config.yaml
n_layer: 15
d_model: 160
n_head: 2
n_kv_head: 2
head_dim: 64
d_mlp: 640
vocab_size: 8192
activation: "tanh_gelu"
norm: "layernorm"
norm_place: "pre"
norm_eps: 1e-05
positions: "learned"
qk_norm: false
attn_scale: 0.125
bias: "all"
tie_embeddings: true
parallel_block: false
extras: ["capped logits"]
init: "normal"
init_std_qkv: 0.0395
init_std_o: 0.00723
init_std_up: 0.0395
init_std_down: 0.00723
optimizer: "muon_variant"
lr: 0.0109
lr_mult_down: 1.5
beta1: 0.95
lr_head: 0.0143
grad_clip: 2.0
warmup_steps: 200
schedule: "wsd"
decay_fraction: 0.663
decay_shape: "cos"
final_lr_fraction: 0.0
batch_tokens: 65536
seq_len: 256
doc_mask: false
train_tokens: 305400000
steps: 4661
dataset: "wikipedia_en"
Each number is 128 + 24 x the weight over its row's rms, rounded and kept within 0 to 255. Layers, rows and columns count from 0. Numbers have three digits each. The size before them is the row's rms in percent of the matrix's.

# layer 12 MLP down (transposed), 640x160, rms 0.171, rows 279-322, columns 0-159
085:127151152133085131141127148129089098127106125109123145158134147120167114118145131135111127154135121125121125127138105116093108140193134085133129118124133190178127146160107132096114185138174134110152166115168149128109122132146165145146101136123096130109134097145115165127070152133151173147132110123102123133168149144146116096127087156113126134150134160156123097145122133107144104163099086167110100148156118129099139162111105099084110154104110095146160131138159146170177107144111152
102:118164109125127098137127105131133137146156192175100126121108111156118093117119135166133156134117145172102087155171119106125102107162098146150131156098107136115142120145117094150172131072093120141123122152109125145138143156151141084131126139130187121177076109152142126105171156125150151114138113121132143118149085092146145130139146114131096142137120132123147138129146107086143157098155125139124089119120136136170120127092140160182140130105154119111077144169127151083146116158155114
117:140129166130153127116082036161128131147155136122145109147066154166119157133149135128148069115149123162135186109099114162163112127138093135142137110095123192146122157148095145080111123139121162149165123138108131172081160112109144128159111115126138165124133114113120109149177140132119119161140137109124107144116118086114102143131126111161097124105117140106104143142117141157142128119145156132118127143121147148120122169144137122118099113079098105144165115117153132162107119154115127
076:115138143115133137109170172114175150114136106097134167125141104138128168110115191120134133139120179154075098109146117137165070118104126148100118156124121156105122138113161115156142173145175119145110124161119148125139160113117108150102122135125126118147162097103114118131035121119122161134120121104127130134147125135130132127109123090131163105149138105110098171107142128115163120160089137081126156100153147116125140137084147127188119100116153096140151108154095140146109113128146129
101:132095119116143166134168144150144173116137110102172136096165120131171137132107130121154120100155128128118102130148135134130138157113153109151142172132143112056162146082118088159134126126124079123093109126086089134158176134181132150124140157132129125110128123082149092115107121181126113142143119144117121090119143123167151126150137166121111105169125107119129102147132136187082131133153113111112082117095117082170139103155158134144123129131127161124127128140155104151108118145157101
090:137141144125130135156105133152118117115136118175129127151092133093086077174139155136112167112174166133155146153113114116122113126124097112129109124134110107093108136136111105112082145176151139153131149139119153146053146107153104094092117112123118122112108068127140157122110142175122163131110131125186147132141128147126150149132146169100161141146083141133102123171152096148124150147076103103113160140155118089111118126132109125125140069147107123092102114132150146130106117128092132
105:118109130158101177122154130113132110101156124103102096141118136182091107152127124093118162137129116104177091168117124102064096136154108099151143170146114171143114138117103103170143153107147153139084127165123160158140109125115126150109127116116152130153112120126127072102149114135107149143154100142081122130119130134134129134088133131085121146164176144138113120101148111124091145072117149119171118130131091110180115123141121123124109102140153129142102163156115112161116158138151163
095:134187108144084133109165107104094097125153130141140165121101134124119153132066187102124116128096122143145123147091129125146113133163139116126109135134101170103156140133140143129154129133127126153118093134098133124116156128121174099131114173095144079164094150105125151095109122137179166079149140133168094129126092134141119164123107103091132131109149123153142131171100126161130143119151190117171114111139106111156152122110123150134127129157119137129071093134153110125117139143121086
112:108145126144107122123170073078135146179109124093151089137122117155125104106163137113179156058123190085100162132145137132095138152185122115127146121110133140156163142156131154152134139132157140111118117139135148155114101091112110115104153153124116121148145126119130103118150151122151123192098139061122117129137145124122155129170086085163141152114126132095121147142147144144125113091126141153123120107135124101129166094150106097139127083100097150145119112120115134122117150138113122
097:095151143126131135104138104129089105148124096188083074095115104148140146136137149082136148124137123134132095111125115131123151130105103163103157134173150132128118143133131150106098127143140161140125113097105085088117128117107155160157069135156113140127075108141153101125107109168154159126185104145152175122147130167069126119135141135110098133108132120169106110174100149115191118122098134166128158110144127144112109142129135133134144149169129133136134148072130145129113129134117127
091:128125150147135099143145148151120119108106138124106172094114122119138115124062130120127099152075122130126103109092111150134123126151136115141145144155120133134159143121121121123117128131089131141142084085123169145140070105116103100067117138135094116061161142132128123107085094171123094140190130101147128149119112130081107132167124125118131118138126108111129157141129165149114134156130121121129108139139097178117115114133111151099085157108203156093138131122125118149152121163131180
101:114116165156157077091076104153164149165104101124113124134121095148101068141106122123160110165061136148106120113095114135121155112137107118087155116102091100130118140109164133151157092105146095101122146161085131133147169153113130168086092111122131144142101150115135127148122126140130093162133135156162111118100159128155143130158099132117128146098145091121144151100182138104125137141148123129088111130147125125145156125136168130156109092100164134124169098150127114131120139113136108
086:165125122141143117090165118140090144118078148121147090114113144154117142126115150120105114118150143110143132072127131105116221137123130138114110136121145127137104127147156129116114099089074136122129108177104093122158110157156117100115125107100127148106135129125115164146097170142143166099144130125130103155144126154136073109122107085111144135102141138152136164086128078130165146105126141125181156117112096108147146128154114105092076154130149126156171121121160122145138155103122135
090:114149170132094082084139120111146079133142096123116169111124125145214156120151144120132116144130160129125156116141110125086143146098144139162150117137119170117104103156158109122144162149127143174105114091147153116124097137120117114184067105120084119168134127124097147132118133125137129142122166193143110130116166111100122152174125104132150110130119099139106168133141164122115125104135150072107155132135124100088152138110113156116120121129156134112098092124113124134120161123123103
109:139118165161136153121092138122133160122145124151070128102159149128110159162140138142161154106149169111118142139117121141127152147123117119089114120145079120136165115143112087162121162111083118128159122080108131118112099138124120126193165137124152125122118110111157115155078125166115115114115101086095113108126133102125135108157148110170117182136156174145127109130127135134118117123101136181094075068154136117136148152120132141147165134131152117129111116116113159102160163164141163
081:144126179116140146110125084091086071153094131158116119135149103137111097115159091115113149122105121121150147138103107111135143140105087108088143145104111105142127096150116120104140138096125140201064105190166107147136099124122098132157132139130145090143138136108154128135094121130132196137136150151127134134097102134120101178111109124146119110104165106122123134101111150150154130123119149111121125094123105196139137109110151150112120121136123118131144108152089093179132128121117153
081:118120189110090130148165165090135123112120122125134125149139129134107158162127110182131152113039111118109140103110170139115101163132134104123131105149109090125122113140159097105134122104117104150152151176134135114127134092086123122122154170135153146148110141120141151160161131111110118105128157126170102101151100143142103154126091129128084108093151140127117128137169101088159146117164090138114168134148134154129116109144112119160102195142136131127126127128078170134118138127112109
080:118143178139111142151171118131131101130120087106147130156087122142112147133142159091147101144064112123128122132099082173118131162136145110156164115103143123122157152172122119113136107113138072139162080138156140131108117117143161106116154113124139135142134107126125109119084110062155169097104094153150170115117123149134125115120142089148151113154113160121099121146126143144120114124157090129082057107170102116126132122129103141128120172137159163118135132137134182139137139107136145
102:099132127168097157161103172104132131134088107138143147134133118158098128138147091134112133128103134116159117146129142154161147136162122109151151148078147117129143094130114127131148077097066108126183109159139150149147119132114097092098133153139133179114152137140132139161097201119124130119108145107138140153134138111135124113106096129125157140130099106091162169105118097137069152122154113107146103143117144132101130134210140089112123115108165138134113151091105144132109115129111117
125:141154142097135086153104160124127155082093148142148135101119129124103107130177090137119130151120102141144150114145122107143135125149130112149120142113147130139126145138135126069105117169118168134134092150104090147127140113118122175129172118162160082137128109151122097097185141072120193108126090120156093148125104126109080138132136129139121133130130134120142158110143117139108145136136111062144182124069088163104141102167146092135108092141154119135134115132115139134126137097104137
125:099116120130124078155128154117128102133146132131131147121149149147150111134137117105148134155130142077117158161138131164116117171113126121143124167114106138090138103124109084173118135144122133079080116119111062187117164108166119129150106170148149124146152107119123129152115129080170123107150107147100140140113115204136073132125137129157111145125185143107121103092104148119130119115154146094123131093125117121094125144111131095092149105124149131140133081116153115129120158133104082
085:115149123092124152157128150157111123111171120119112144092113132147100137124141127144089137164131127132147128176146130135110091126134114095152082153114133115139146099146167142155131150111150145132179095110122177157143097176103090124129113140121170099165104136122083121100116117185112107087108133149143137136120118149189131132153131142118109146144113118091106116117129060131172107099122118120139097107104131153145109141105141135110115067113140126112134090135108060134104104122151147
091:107106152119168113087109132186140169149143135157096138156156135128121117083138124179118066132123095143111103132154104113124130131106125159109098123175108149121117128117103103141114137129127108100121134153131104132185131103126115166145139116149098123103147124114119157110141167139135113098141146100135111103120109177140111174126100151174154132109133121106100119086156126115110172138087129051135157166148105140153145098146122136164147146145141126172124110136172154139140144149143096
095:144118097178115148121126131104116075150135092135084121145128098119118104190146154075130087144149155144131108066126117156145149131105126147133149107115159115115104115146153155096113110112127089109177114089153118155136121132152101100139101146102087109123121099146099128116115109154186139134119116131130108108106154087129153093097114174115138081131135123124106157159100131144126164126109105133115128147118182090156147126116120123139114149144137129180129117136135106112112118122094068
098:069127144137136172138090155073089109144098114167119085127149143105117102103143146096116170115097142077132121132137143128115118140105111116105106112184097141122102116136081104168133105178131119138138097125153125173124174081120149161128150123135152150167142136144161159126104117143128138118168137076072137136132125144120127141140128126101162137156115135115141108134115162098147099143123088138146151102122120120141123142129114151141201112118112078129137173126140131131146144119137135
095:134146100118123158123126147158119102140113146121138123149139156121127119136119107109140154084140132127090129156140096132185076147136132094112136149127126154148130115121131143123122141099176121101159127101096157138134106138152141100121150112134138152141119108119136095136117123147118166082117107140111129101131124126106180156122151114126114124110072105153131144178108122132118124177136100121115000094120144124141120122157120124146136152140124141083103178154142166153111138136119130
105:118160099128159112115144170175122135149145072132140114132113135088159118119144134118132131120094168141127156132166089148112105112101132125155116122141121144152139115156146094136096145163144116132073127122162179173117138099104115129151089156144129142152122156089123150123121125151116125107126093151138135124140109133139142076123119157140138114136118149121091180169154088085180117129100114140095112142095144102129147121104118124100153092144116088097165136163198104099139150131146116
127:153142126169180102156113120157110139147107161131110107124121127131111100108159150093115151082171126146144125090116100106114119173119068123090122137163119105140145124085121087142154132145163092116110125132153136090092112136122125135143151141112130088156153101139139137121121136063082121122122156126088136115127134132148090101130119114148148146141117156156105130124143134158108105137102076155090116096105088110096148161130150164147109164111127132169103148108138133161159182125111140
127:110142098081149133134129127130127120115111149149101126132144098110125148108087160182089123139169126124145116154136097118139129129135087133137128146081122144115094123186118106141131126134156120127148140135124111101102136148136118152121124139135140078141096096093095152120123145095142168148124090130166118157143122088129096120132122124127138152149166119103122173119117082141158153130117122125150122148131145111124152072158182094118137153144155129066117123124191089100150177073153101
093:120161146105139079077113107152086166132078135099108132059153105105154154101113132100113082149136118129140104121147147095128133137177136149129141134093135145126140138175117118163104152123118118103100110139156104126142137066087133152159153093113107188088118146118177148114129135161122127111118161116103084145114126096111124107102155107106127097155126145151132133105144147164152119157109103136135124140135133161153167098104152089126129087122142150110146126128158125118118118138142147
099:152173132163129135132109095120138144124175149108133086127146143111126175085109126097176150133115174124103129089136176117146091097101108119129127136139142159120114133140182163129115149130102140098137152119130133162086150129139123100120143112095140131130142111113130147122108144171156127128151092119111120126116138143147178115182102128138100126103096171141167092151117148100159123116102116106151102157126164132076119159121107107147126163158114062094130159120161142142147130121090155
074:160152120128139139086138110142148128112136136072104096146112108097091137098122175133143142155104111106096175149101126133117159123136111128130123116105119127126157118191127122166109157112162083113108166187140102110163120177139118113131150202115146158151131161125107132118067099092138167098123127103140145147090117168106134148092139120124143147121150130137153142124121156124147138123141135133145134141120134104075183106143096115126104139139086128140118157118081116129154126139126139
110:134131079103127114128102096137148102103150138116165174132149116127146133111149188159114129122116126131147066131127113136120142141142137152180058099115140166153113123100126094149111118128127128187125109140130103124127164178099129138153128119157136136099126148117088144181107095156131147153135129102137125135127113114186125117157148136135142095114108144134117120082126129137143095124160135157108189119137180108128126169130166147117078124145110086118129171121129132139117120104150093
098:130120142169114122152120131132099131111103148139165171114108071110097137128131128088130122135127141121112121098158132116136139126176122130119113143095134151129116129112154118108071124140106135110135071115140157137137140118126166140102077130161115151155122117109089145101153115148170097141151128120119111100145136151153151109119134154091127124179084137115149143133119137132176139119157148163107056158163101122139138123089156173137120174173147134103111149183161150113119079139097128
121:112085111103183111135141140162117136130149105110166134132133159100116158129116085138135107103181135145100144141148121124107153121151122167125111124097096159134101130182145130102173088152071156163144135126074129116106139102174158122131115140121119166136143143168180135092152142102091141121141119109112115158136125124114087171142155112130156142120123149155115119108116139116103126128087152135139106071114124174094136147172164126102128131151143163132118135135129124145148090101163137
081:092107116100109078141119117128143129108145137123150135121165158121105124118149175123134130125116072150133138120136127095117114112096083125105145116124131123153114130120111119131084133122151099140134136127132145118080132104148115130124142129165141165098159117096124127128112176122106153111137096116155125106117121141143130140111144130110130137109121105103119123121103141159146090131124113101124000103121157136137111132100150136127155153139134161096152081120138152141160135146067125
098:168165139099148100145135087123119095165127112099121090080156133140112165092100131144128107124102196102120164138127158108177099125109155141083115153109150173138157121114102162135136099104111139138126111074122110145127102135106135140162137080143119144117149149142096109139105133103147153092115124151160135125100143079108090134125141134152101144090121097134133113172111144124116139139127100129129154143099139107096136065125117151128111126146158176104150112123125174131123162150148124
134:155118179123117099114133099131156155096109117141138161115104085138148110105147155105117113108159142113117138083106125101147148142107138115187143161154149110140114144135153108152142146129160134137125122075081127116119132117128128124145086122155114157141123145139141126127184115124187116138170121101131103145162118152142097094063187163148096096170086161105114102145146151128113173114106152112126116130148136142142150152104146132156119121119142094127100128116142096132076156128092124
102:182111078086087137117130130167093115140118131093112102107139118111105117129122102089147145122121103104141129104161096094108127134128121102112111147139159141132099172110127154121116071124123181119130132123146125114088085148132136152152114102144171129118134146149096094121105167143148129144117101142057131106087134137154146120117127144131143107139160123103138158090148121134123142135113143116144178108090091104116130112134144152160131128167131188134107095109175127115138118186165147
111:165133143097108087086182163099111136149114127129147087103149137121146172081131172103119152106183111147097093129104107130118117123134116132143115156119137112136168117134148163137152128140132176148116065118114142126156160107121175132124118136120111126131127130129144147155144121127114189090124094137143131160158160105143091152111141113130151103152116130100110136163110156108128122119135137111133134123140177159117124171130130083155064104103156122116107127128130117187145097086123122
107:113159141139146170153129136163110152114153118123110136144111164144131149139158099109113121165107109108145165145151135159139089109137108174097095099152145106170145150146105145091149109162144096140088116117107152096148153134114102165147152117127125132089122098099143133092140149083121118175130124118127134108147138175137151102140132150121218101152107127098157127113130120111144127120120098118126090083106166136115136137194161085139120132119154174149115117137125112152153121125104140
097:127084142092146112062113106162117120099163114102137122133135148146131132100122107153136066187130136102138129102143118103115154118113152156141132100157106140124118137103116135126079125153151145138113136082093121150132106067096152139124118113150123142101120131105144140135166168146137106072105099140086102137089121151124145164126146162171087123124124127147133138152161142155121111095108160140139138162113084132158159171112152137136160096134150121164136117138103144149117147179115146
108:147129129119133149133116123113098121100126105120138115121094213165092127124143137159168137151137093136160169154091124122099136131102128088111101101139114096139173122135077160114166103116122127147115111069095105181116109135124157080107122135109104113149133080184152101112124126135132122152135129144111121089136105149141167114141132096128131169131092114125128167123134136145145119101139137145131147122115147102080128159095136163145121106166121180155117113104114146125102139123085151
105:127151148110130122067125153115139114131154113106173091158113105141156119197138104123127136133174124133150134124149150104119115096120108155123104067172135128139151142131115121129146163094134164119182133178115134122170124114159090140117060153136125109107155138137146145112119091127139065092113141120137125121168111110096112121110111154136097129129131124139138079102153146111124115116131163129107102113157169121121098121179133137091105152106149168146124134131109107134145163153094140
# layer 12 MLP up, 640x160, rms 0.208, rows 280-323, columns 0-159
106:096115091109138096162148095080130157132124128142161084161166128122142089120091159110122151139109145149125113143177121145115120089156170149109121125123110131131114137112117114098146139111115088134087153111132128112104119107102095160097092123155194132166105124102123116090144156112087133153134134172144123159126149136143090132107138142110088109114116166150150087126108091107142109125155120091098133128169095132122167152120128113128066134104126128104140169118169147113110117117115162
105:145130112076136117131131124086153110111136099142172112093134134117082128149181131111137129129112145097132122131157148158107138145150123137108127182135124081111104106123137123144135135154129109139135067114140181138088156131107161177203137103204133122149117135106150161134142111084122102156137134130109131141130137132115141135123125162090086109090107140164142159110141120167133150122088118130140137104117138113160118152135154110155144103119111111092105128137100129116174094161107102
083:141157138105093145175098099153166151098131154103138115169135134114159101121162136170125126193124118142200099124135153099123152115167120124141168097131136155115104106129136081152145090102128130116134128134138131137124104099141121101123110119146088125094134127120152109108104152132126096141176125144123111143143109158136119122166140137171139141112139130150118113132135149135091068131129116127141158105123063164123101172160171112175166116096128112153107124121173157132151116112144115
100:126119145171136140118106126110150103119125124127130113132096139112134121144143112136120164155130147165128151100142136142091109116171178142130124106098110114157128152160115157132119125125119114177133138114183165087131120123111130143144127143129130151141102116172129147161131165148129147106116106101112128151180181135113119166050127108171119176096117143133157147092094124121118107113143125181156116119171126120121114109118098158082113098097165142136114097136108203092126117135130099
087:122103127173063129122108092128146129112127136112143146130167153108187164088126150119132099145111107122150176144134114104141115152119117108135162134134160132167152087111179150099138135107145119142165139145132148093134146165103113129121131113158106120149094135112158102140110074172136116134165124115119106159100145167084129125134122099156139097154191149112150105086106111120124165135153130131112101066122153162119113129139126127127137126141141087182132129134117097118136158131134163
105:108146144149136142113119127152147123147146114142158054153117160130137126149097108140119136123145072136166130115139117131148078136131172089110109143168112138144100104130129106117143123154127124091176142090113124104093132149104114120113136133088142174121129088116158110116137165121058142138151096148104130104132144113089151141099111143114126093118171170157117120127118123165097136105116119147131139136137101139175142134133111111128036143102111109141136149111158088129152100147108144
097:118129105136125117158134122156162138168165106144181113115161121109124138127159118144153126098114126081122121082139132128097173130148125112110132116080115107095120161113148124140135108159103111114091123126148145132116106104092082108158125124125131105103129137179159163146078138133099072090124110114122210089179159123155105156136155121124112115166110117153118102137132108121075115152158101146144102142101128139139134136133136105132127122148137129117161139144144092151130191146130152
109:115114131118169147149125123113146121099141144093113105120140117110106113123095089146137097172147164082122110132145115150111173136159129140173152111058120160119121108136128119147132116137140181130098116117112128095123096117114116169106129140162113132121106149095109169088112149121158142083114094111094136127156163121117181113161174109174110100142153119117124148123119141150173143125138141125133188173123118118099095090107144149110121135084084175109114160125118112120136117137124119
097:105093151153178116107108144157131167089120137173105138104127088154160114062160104147152100131119162131156083136142125128144132136085097150190110107146090125122141157120115123079170112121158135130166132153179132115123138148158130122126115149141121167149098117138120086104115132105120120134141123135147120153164126124104166081150120066139131111164084147141110142118119127109099176138090142131148170132136134166107115136155132122117127133113110109156148164116138159131139119131145153
093:100096132163119176102099134134113074102126124133119126103159137150122171160116101125093171174138093138114136107154130163140148129118110116110102177106096086118109123173090089154121160126166125112157143135131133118080122109088128157159117180104106122151147147150123121148098149135119137125145136152156181126149132112138096141118125094136136122132102071131121133096121163114158123146166108149132129088147105166146090149116135150130135123085131125101124108096135145110071133143124160
100:171132184106130182149137210130097133118113139110102160139150127088112131104127170154088113116127123166156129128088105087118138092130101106134149140135100120126112122180114137149117095113133157146127070122131123135138139101073103152110137133137104122137094121121134117152140173134133137160114130103101117146157107123159158112151145139130124101107136099099169162111167128108082174095119125112168118150106088149135120132126089117122115113115162125148152118136113121104093110164105136
084:132159133104102132133103145107180117149153104114115140144121147084126126150132165125142132158138113116088170144146117136166097159119127114149130099118115125104158138126122139169104197128135088116151161133128141112121116132149112128155135110197109186104109139155128133140108124142151119130118148133142131117099127093132162189157139131172158159182136091131138148170117143106097098143140140091124143156132156125145129137094090143178113126093134073126107112124116146137093175137142092
091:152137125176103172147108102143146147141128098150104094132086150111089144109122155143097131166105112175084107106112119118133115068115112111122120145143139100108158117139109139132162094118124081073193155118153133127097121126149132185130127120182118153083094094183150128151121128086085106135154142125096118099136101147141123138123120135123108126130077134114110102113156111173145118141130134141165112127144141132141131115176153112153110113143150106129115112105116101122109117141145111
094:133139121088108086121191127119116136116132098173146120148130134102176127157139139142074095121130108150114123106101119101150102161136127132169144104098128067178143141114173173122097107143147088150104098124122123125117149082110109125124111150144128160165140141153113105071151141119120103127168166136152078132130175157161073121085106162116120114109096120122123129095139129128124131131124120127123124139115105158091110125099120109133125136150123104103073150130125119118112102161154113
100:104090130193127118129130175159139173099145090164122112143073168103176136130104107143110138132164152116121137169079141121137096157123109160150132121123123119139144164131101082162128124104145151122145123106128163110136180148132113095100106104115139142114129133145076141143096132114127092159118140122140119122175084180152132129136154124143132107121157140154124129123125137141100103102132101149140118144157131070136104131138154135113126134128143169108147158123146124112155203138096137
103:133119101142130151170082141147132121110135142107109122127142103144162104125117114138088143117184114140109133100120069117144114107088124161108119141104144114157146139118148113139105111091151155148172082107163180178123121125152136144134111072121132097107175076137143126122165092114107153098138122142103143142130093100157148111146125115127124185127112135142143144102101179108101105143130152121127139137150149160157134161113128099088143114107088111108140165118168085098125133142150138
106:132147122099173137181079117139140118122128138144111135115149155095151144106128209144115136116113154106175156112181132131144158147111113142131104144149120108188130180096135109112150089099122113108149135107115160094132158112071133108143140112144136104111125173083129148106163087132156110129120124116095128119133141077120127134121167125099108108133121100140160104124111097132085122159140146149206122109131102166133118122127133097101114125127111123138135138116138109118123116139084108
097:126160128135137173148092145123115147139116133116100112164160129145133108109153122134119129165127091120107156104122166111083140094086097138141139129106183132148101098128149131155133111183115101115150141173112129148097095101149151101146136116127125150118078142081176135138162124135112131164143106115110131109175134117097100097146130136098163112155142152096146096122117154131151116142110119139103119150126150141137178087104128152201120132144146121099088115116096183143164131127112115
112:099117165139138089187106144147134075151140094165128091119170113098113139102076099112096138155082161119141099115144046154125140115092123157107136105134115142107139104142115096141149127118159141128112135113160108070147134128147143105139129131149107118160133159133150151108122179105136123117101131092134165153150122168132149109146147146133089136111146149097155130076108110132127117150133129129064112135117088114132133114151151123157126155150141156119130122116132117177112128146104115
127:154103116129136105164119179138129116152145171126145136110116119098113086131157082100160175148156118136091162165098161151084126120136098141126119156132086096133115142123137103145111090132126142138090096127156129125162113112127123144160087124137155159138118112180139093125095129098129149150127106112103162159133108166135095174124134117119131133123126131111133160143121182120121109114168143104176105102095071120111099118115100114159117115159125138128162128151136158155141132194125118
089:175138122141104133159124163165113117140149151081170084135137115114177138116124130090102129114151105130105155112103153152106121097098165147138127115106130106122129110145147106176111121114132100124101136112102100169120094121145158139138132129147156091092123141142172152105107137156121135147150121124053103127147085140086125121145145086140124160094166124114137158095102108129075105146165161151123133142136136141122096097122142100134150188125089116155114155147115156136141159106104114
090:105131118132101159122157113187130137103185142134127136135173140146169112103153158151125098115128093121130109132094139146095127101101115164156087121126144106123121105156119162120154158117081128118125136140134126179147148090107114151092103137133107102135118123151068112113161119142135087138109176139104099126091117130118078141134165171121125151118111132106126143132128137153125142105096133118134126144130112112144119151175137091176098099159169147131188162104114114125071127124152137
100:114141141111151100111106151112121160146139091147116098146102124143130134096119137135108097111156119123184086119162067171096115151120151135129124137097123141129145121163126101160140132123144176096118118113113175110152176141139164102119134130173146115111144132170195122094109138099112078139110135133151143120124111154117136086148151089140146155135092113135094106093117130122075085126100132116121155086132149165135116118165122146110119145072110149125146178126128097116144133116118144
101:118104130149098158139132091114139129081161151102089123087125102126142099147171169060140101120153121137151150117089164102123099119131146150134099129155159140173133085134107149107146122122136150123160139131133173052117137141098137137126155119134125119096129144143185141121118091130099105086115086129160105155109146106175172139142123125193110109130114127084093140120131118113132083131110121142129147135167134135119109148120076128133131143144129140115134100153103096145115113133129129
104:082128150125119145181095148142130130144101095139145137109168095141135115140131146097162142161105128162128125135147126148132138120115102179167140126124122152154140149119094145098128094157160102162167134126178155076159142105095104098085137150118091120120136167152097137128162168104121139119139089125104134202098128109114134164120108154154161157141184133117141099154121139084147104155112147124134100120119122142125113137097165105141150103106148171122127110144161156118116147133130126
097:089125128164102187099142173149104162127107122133114065084153124112142108117114131132121173095125110096126137131106123148123159093127168115084081102163142154143139105135129145167100078133118108157151092110129101090163140120103121115129150133129121131130135124147112132121104149181129141112124112105165137166127118160127123125128134140110123131127139127125135129149137129186099123139077132169136183151132105131115137163112117138119096101118123124165168179129147087119146150065116127
132:125125137182124110141139116151145141151130138161116137125126171128136088111147147146112135135144156151132141110107153130151128146102100145119130142134153130105134132168147108128128145086171123110141115090118151108131100153122122096144109089120120107131131153112110114169131135118059138118133193160099111162127207134084150122116119134128176144130200125135071120133101115114150171147090116054105141160144148079119129119141119125122131130111148145146149118131139137109124184112120110
113:114152133093127139129132168149113133095130112161108138134155132142165096097095097114121144154092131106133151143145130133102112058099198118121149157097141119113153115135169103079102135150135129113146096128108165125101147151085131154099150118138144111147151139103130146136154147109087119144147118135122140126120119196101129122116100135132133139131113173115099091171139160101147165104106122073082090171116118127130152102149158110117145145105156164143139115147108135162145100111110149
092:127080098127174143177094122122161115080203130127152125151134134084119123154105160104091151157135145098144128139160112156134149153148092118151108134132072138111152098125139147140133120115121151131142138136107105117157169139127144126116116116122124116127111121151117089080108093134124151128113148163122152091151133158141164157105108080127145111080201099136110089118071119122150156111130123135137138158137118132109088139126099133110105155086117125123120115109100162134159129102144120
092:153096128112163190137148154116085158161093141153124175137125090131147094069134126130123145125126115162164108164115103138130114139124137108163107093144150151138137145108138144074130122129115141141119153113117129106140112111130132122145171167127122136104096125156184120189159117137121151097140134127141107127138113120076140113171090155175165135150119088104130114156146098095117149137119060083114118145128107135165141109127126142129136154111107119134156130169112159122124129134095099
090:119147128149163117128105107099103109149092107122129101120119141115156097127128145111119177120152144077123171088163125128174081128113144107113150159103117168101116109081120127067148159115119145111135135130154162101138133133147129144153096110134139094126113138121099133173089136112150089142107142134125118116108108125110168135173091118128105097177140110137138120149121099156148129123135116132162139099182098064174108159122130124107113102125123127120172100124152147135123156127189107
096:089112133205126166126155153169145134157138164111100120146092155124140135145121106129125153151110119099096152095150129110112121131123130118128135157154105153126199159139123134108133150144129113097117123128173134135129067167084100105123143119116090131116158132154159073093117149130114105108089095130137107156183132176121139172108113089168142124167118145118136135136138097106102133126156125150117115115135127145094134094112094102139147137081120163129137135137109115161155100144140139
094:103111142162156140143083126128115126141134136148124193121094161086130142139159113088107139153130119154105087166118158128150148128111095121101162122171109109132132132156145108109070164120128108147187103132151115094099129170120185136096157104134140081148110134111167109102137087131122127120160101170101125104158120156118176138144109124120147106149124166138112103085141139180128101106145090116107122135129098135153087124152161154147132112133123163114113116113102137140134141132126126
119:090091121145122128152141134153121142139119134089138169108131154116150160126138106137133132149126142130131152146120121142088123109114151137118146126109151148141112118127117172103131144096137136146146118112067115122118140084130069105085083145145101103154099147151175139116121102169117136133136145110116138183144103139115094147140136136086097127132220128142129136118126104081120147147145136124137157104123118173120115160185133121126142171091086157082095133148134107161145111094112096
105:130100123157171131147121122098144110100138139117169192161137111156155128175090152111105104132115153138113168103160155195144155107115169124146054141149137140151155141146123113110144112100102101145121129122117129112144124101126093109075146134140091119153134141144140170113151140135105098134137105164166140109123107082138147105145136122131117137160099115113114111095124124142144148138107162141124109120156115090127112182133171119126124124087155128141137132117131121160113126181190132
106:141148120127123131113112137106137122158114128109140150115149121149170099113112076136154098134089116133115125145075072161109113100094196152155121109119130133131113144142139113133095147131193129129158123147109190140104125146089096168153114138173131140135113175118125120134128103116156077171144101115118136165109096141127149141101130125108158142134104150098122102132106136116161112136136112135100116150150114163097086112126150161106172159130139103134099122173125139175150146107114089
119:107074163153139102105125088084160156145118137158150172089122091129128119120135118179164132125135160089137142150083081100130058135107119139179090167126144137140145099133114122126156109138120116134150136104126151108145135117139126124144139099179110138139147114116124104084138119106166102140179134122152123113129122128120136090104137103130095129131132144129145103115169152113114156111123090119139120121139154121127121102112096097115089147127121038148139156126139135144100115086155132
099:125124158103095137122155140156175071107123117158086109096131130159112072101098130170112141131125093105103143150153169140160085131098133127132121142176107115126140123110082116155103170137123158127115157100138133127071135110106101172140181097096137154107148109117106092114126140128140140118167172109099102141125113110143139134154146125129109159112126133091151167139135131159100111136072141143132204146106133132149110148143144128155125121111122095127122136136102151128129118132127088
106:119114173111162131175191101113110147115113147167125143099090177123128137126103078105071134136143109151125102151158133067105146103101138135146124147129117145133170122128122155101150138107125111122149124108116094166146148119150154169117050099139156144142135120109131110084128131109106184137138143106155122141155134135129130154141134129109108114169171112096139125121166134138141132136116127151118125140132133151151135131107135103119158124093150156169140093073126087132130106116113080
097:148159180110136106105118194089106123132104089147133083120193163169136121100136129097131110135139147097089111143128128149123170140107089169141118144080110134100103111110145100149167101114125143127150197127119157147145118091142141116120121102129129133092159135113125190129116101110121145140141094127123149104119129181131114138104154104097110100116138100119110138146118129117133129145103141094115109142136128165164168125148133116138115150117130128142127152108166172124169108154137087
098:136107087141145121106133125105161102141148139111156148117158127123137116107095153111088134177098164148100068128132114108086120108090135139104122120113149146192156122128111121149103074146097144158140123155160087140154102136115125127118092092126158091132137106110107112123165076156168128170135142123144121115143120147130147090113119158125148130120182144127153162082124128107144155101125133137130168119135092138178130096135128104154129084145134114141093133117115170130129176139092131
101:110138145100131141162097180124149173131125134150108152136134124162154139153128131106135148131124113123076114125141118092128168154103131167084101108175163114195115140130142156140095133155111116160116164112126164138074136106132109169132189103136121154109130113154111127117118095160129125089100146110124070148150126092103136095117120114133147127100186139156136108122115120127085116161100088144140163159142127085136107073135131113104139118104155138138134141094113130136129150114134134
098:160128110191141135105119117079134127149140141087122147091169130104118118104102144132122151098154141161105087118117096124153171136148103141180117124116123091126126129140124115114151107171136148131124161169119122125171147074100091114147130117154134126110125134089129116118082133109132162113074111129147172137163133099087128125173121138137125147143125124118142128117088139165136119144148042111134110113135138149138097160128080128160097185164127140120134118119126147139142125154139140
085:122102096150153180115128048128077116093153129130117074127101144142125078127117120139112146122138136115124117151090111135135107119137090127118100143118143119119142102129153143109108130112126108126157161131110129087164119132147137128093090116123140149161119141116119173112153087122156147105150137157096131145147146120137138155142104119097101162176148162139115107109099094192121108143124158113097153145120118113137132114123149109117190113084143154170131163112148081089159102138130153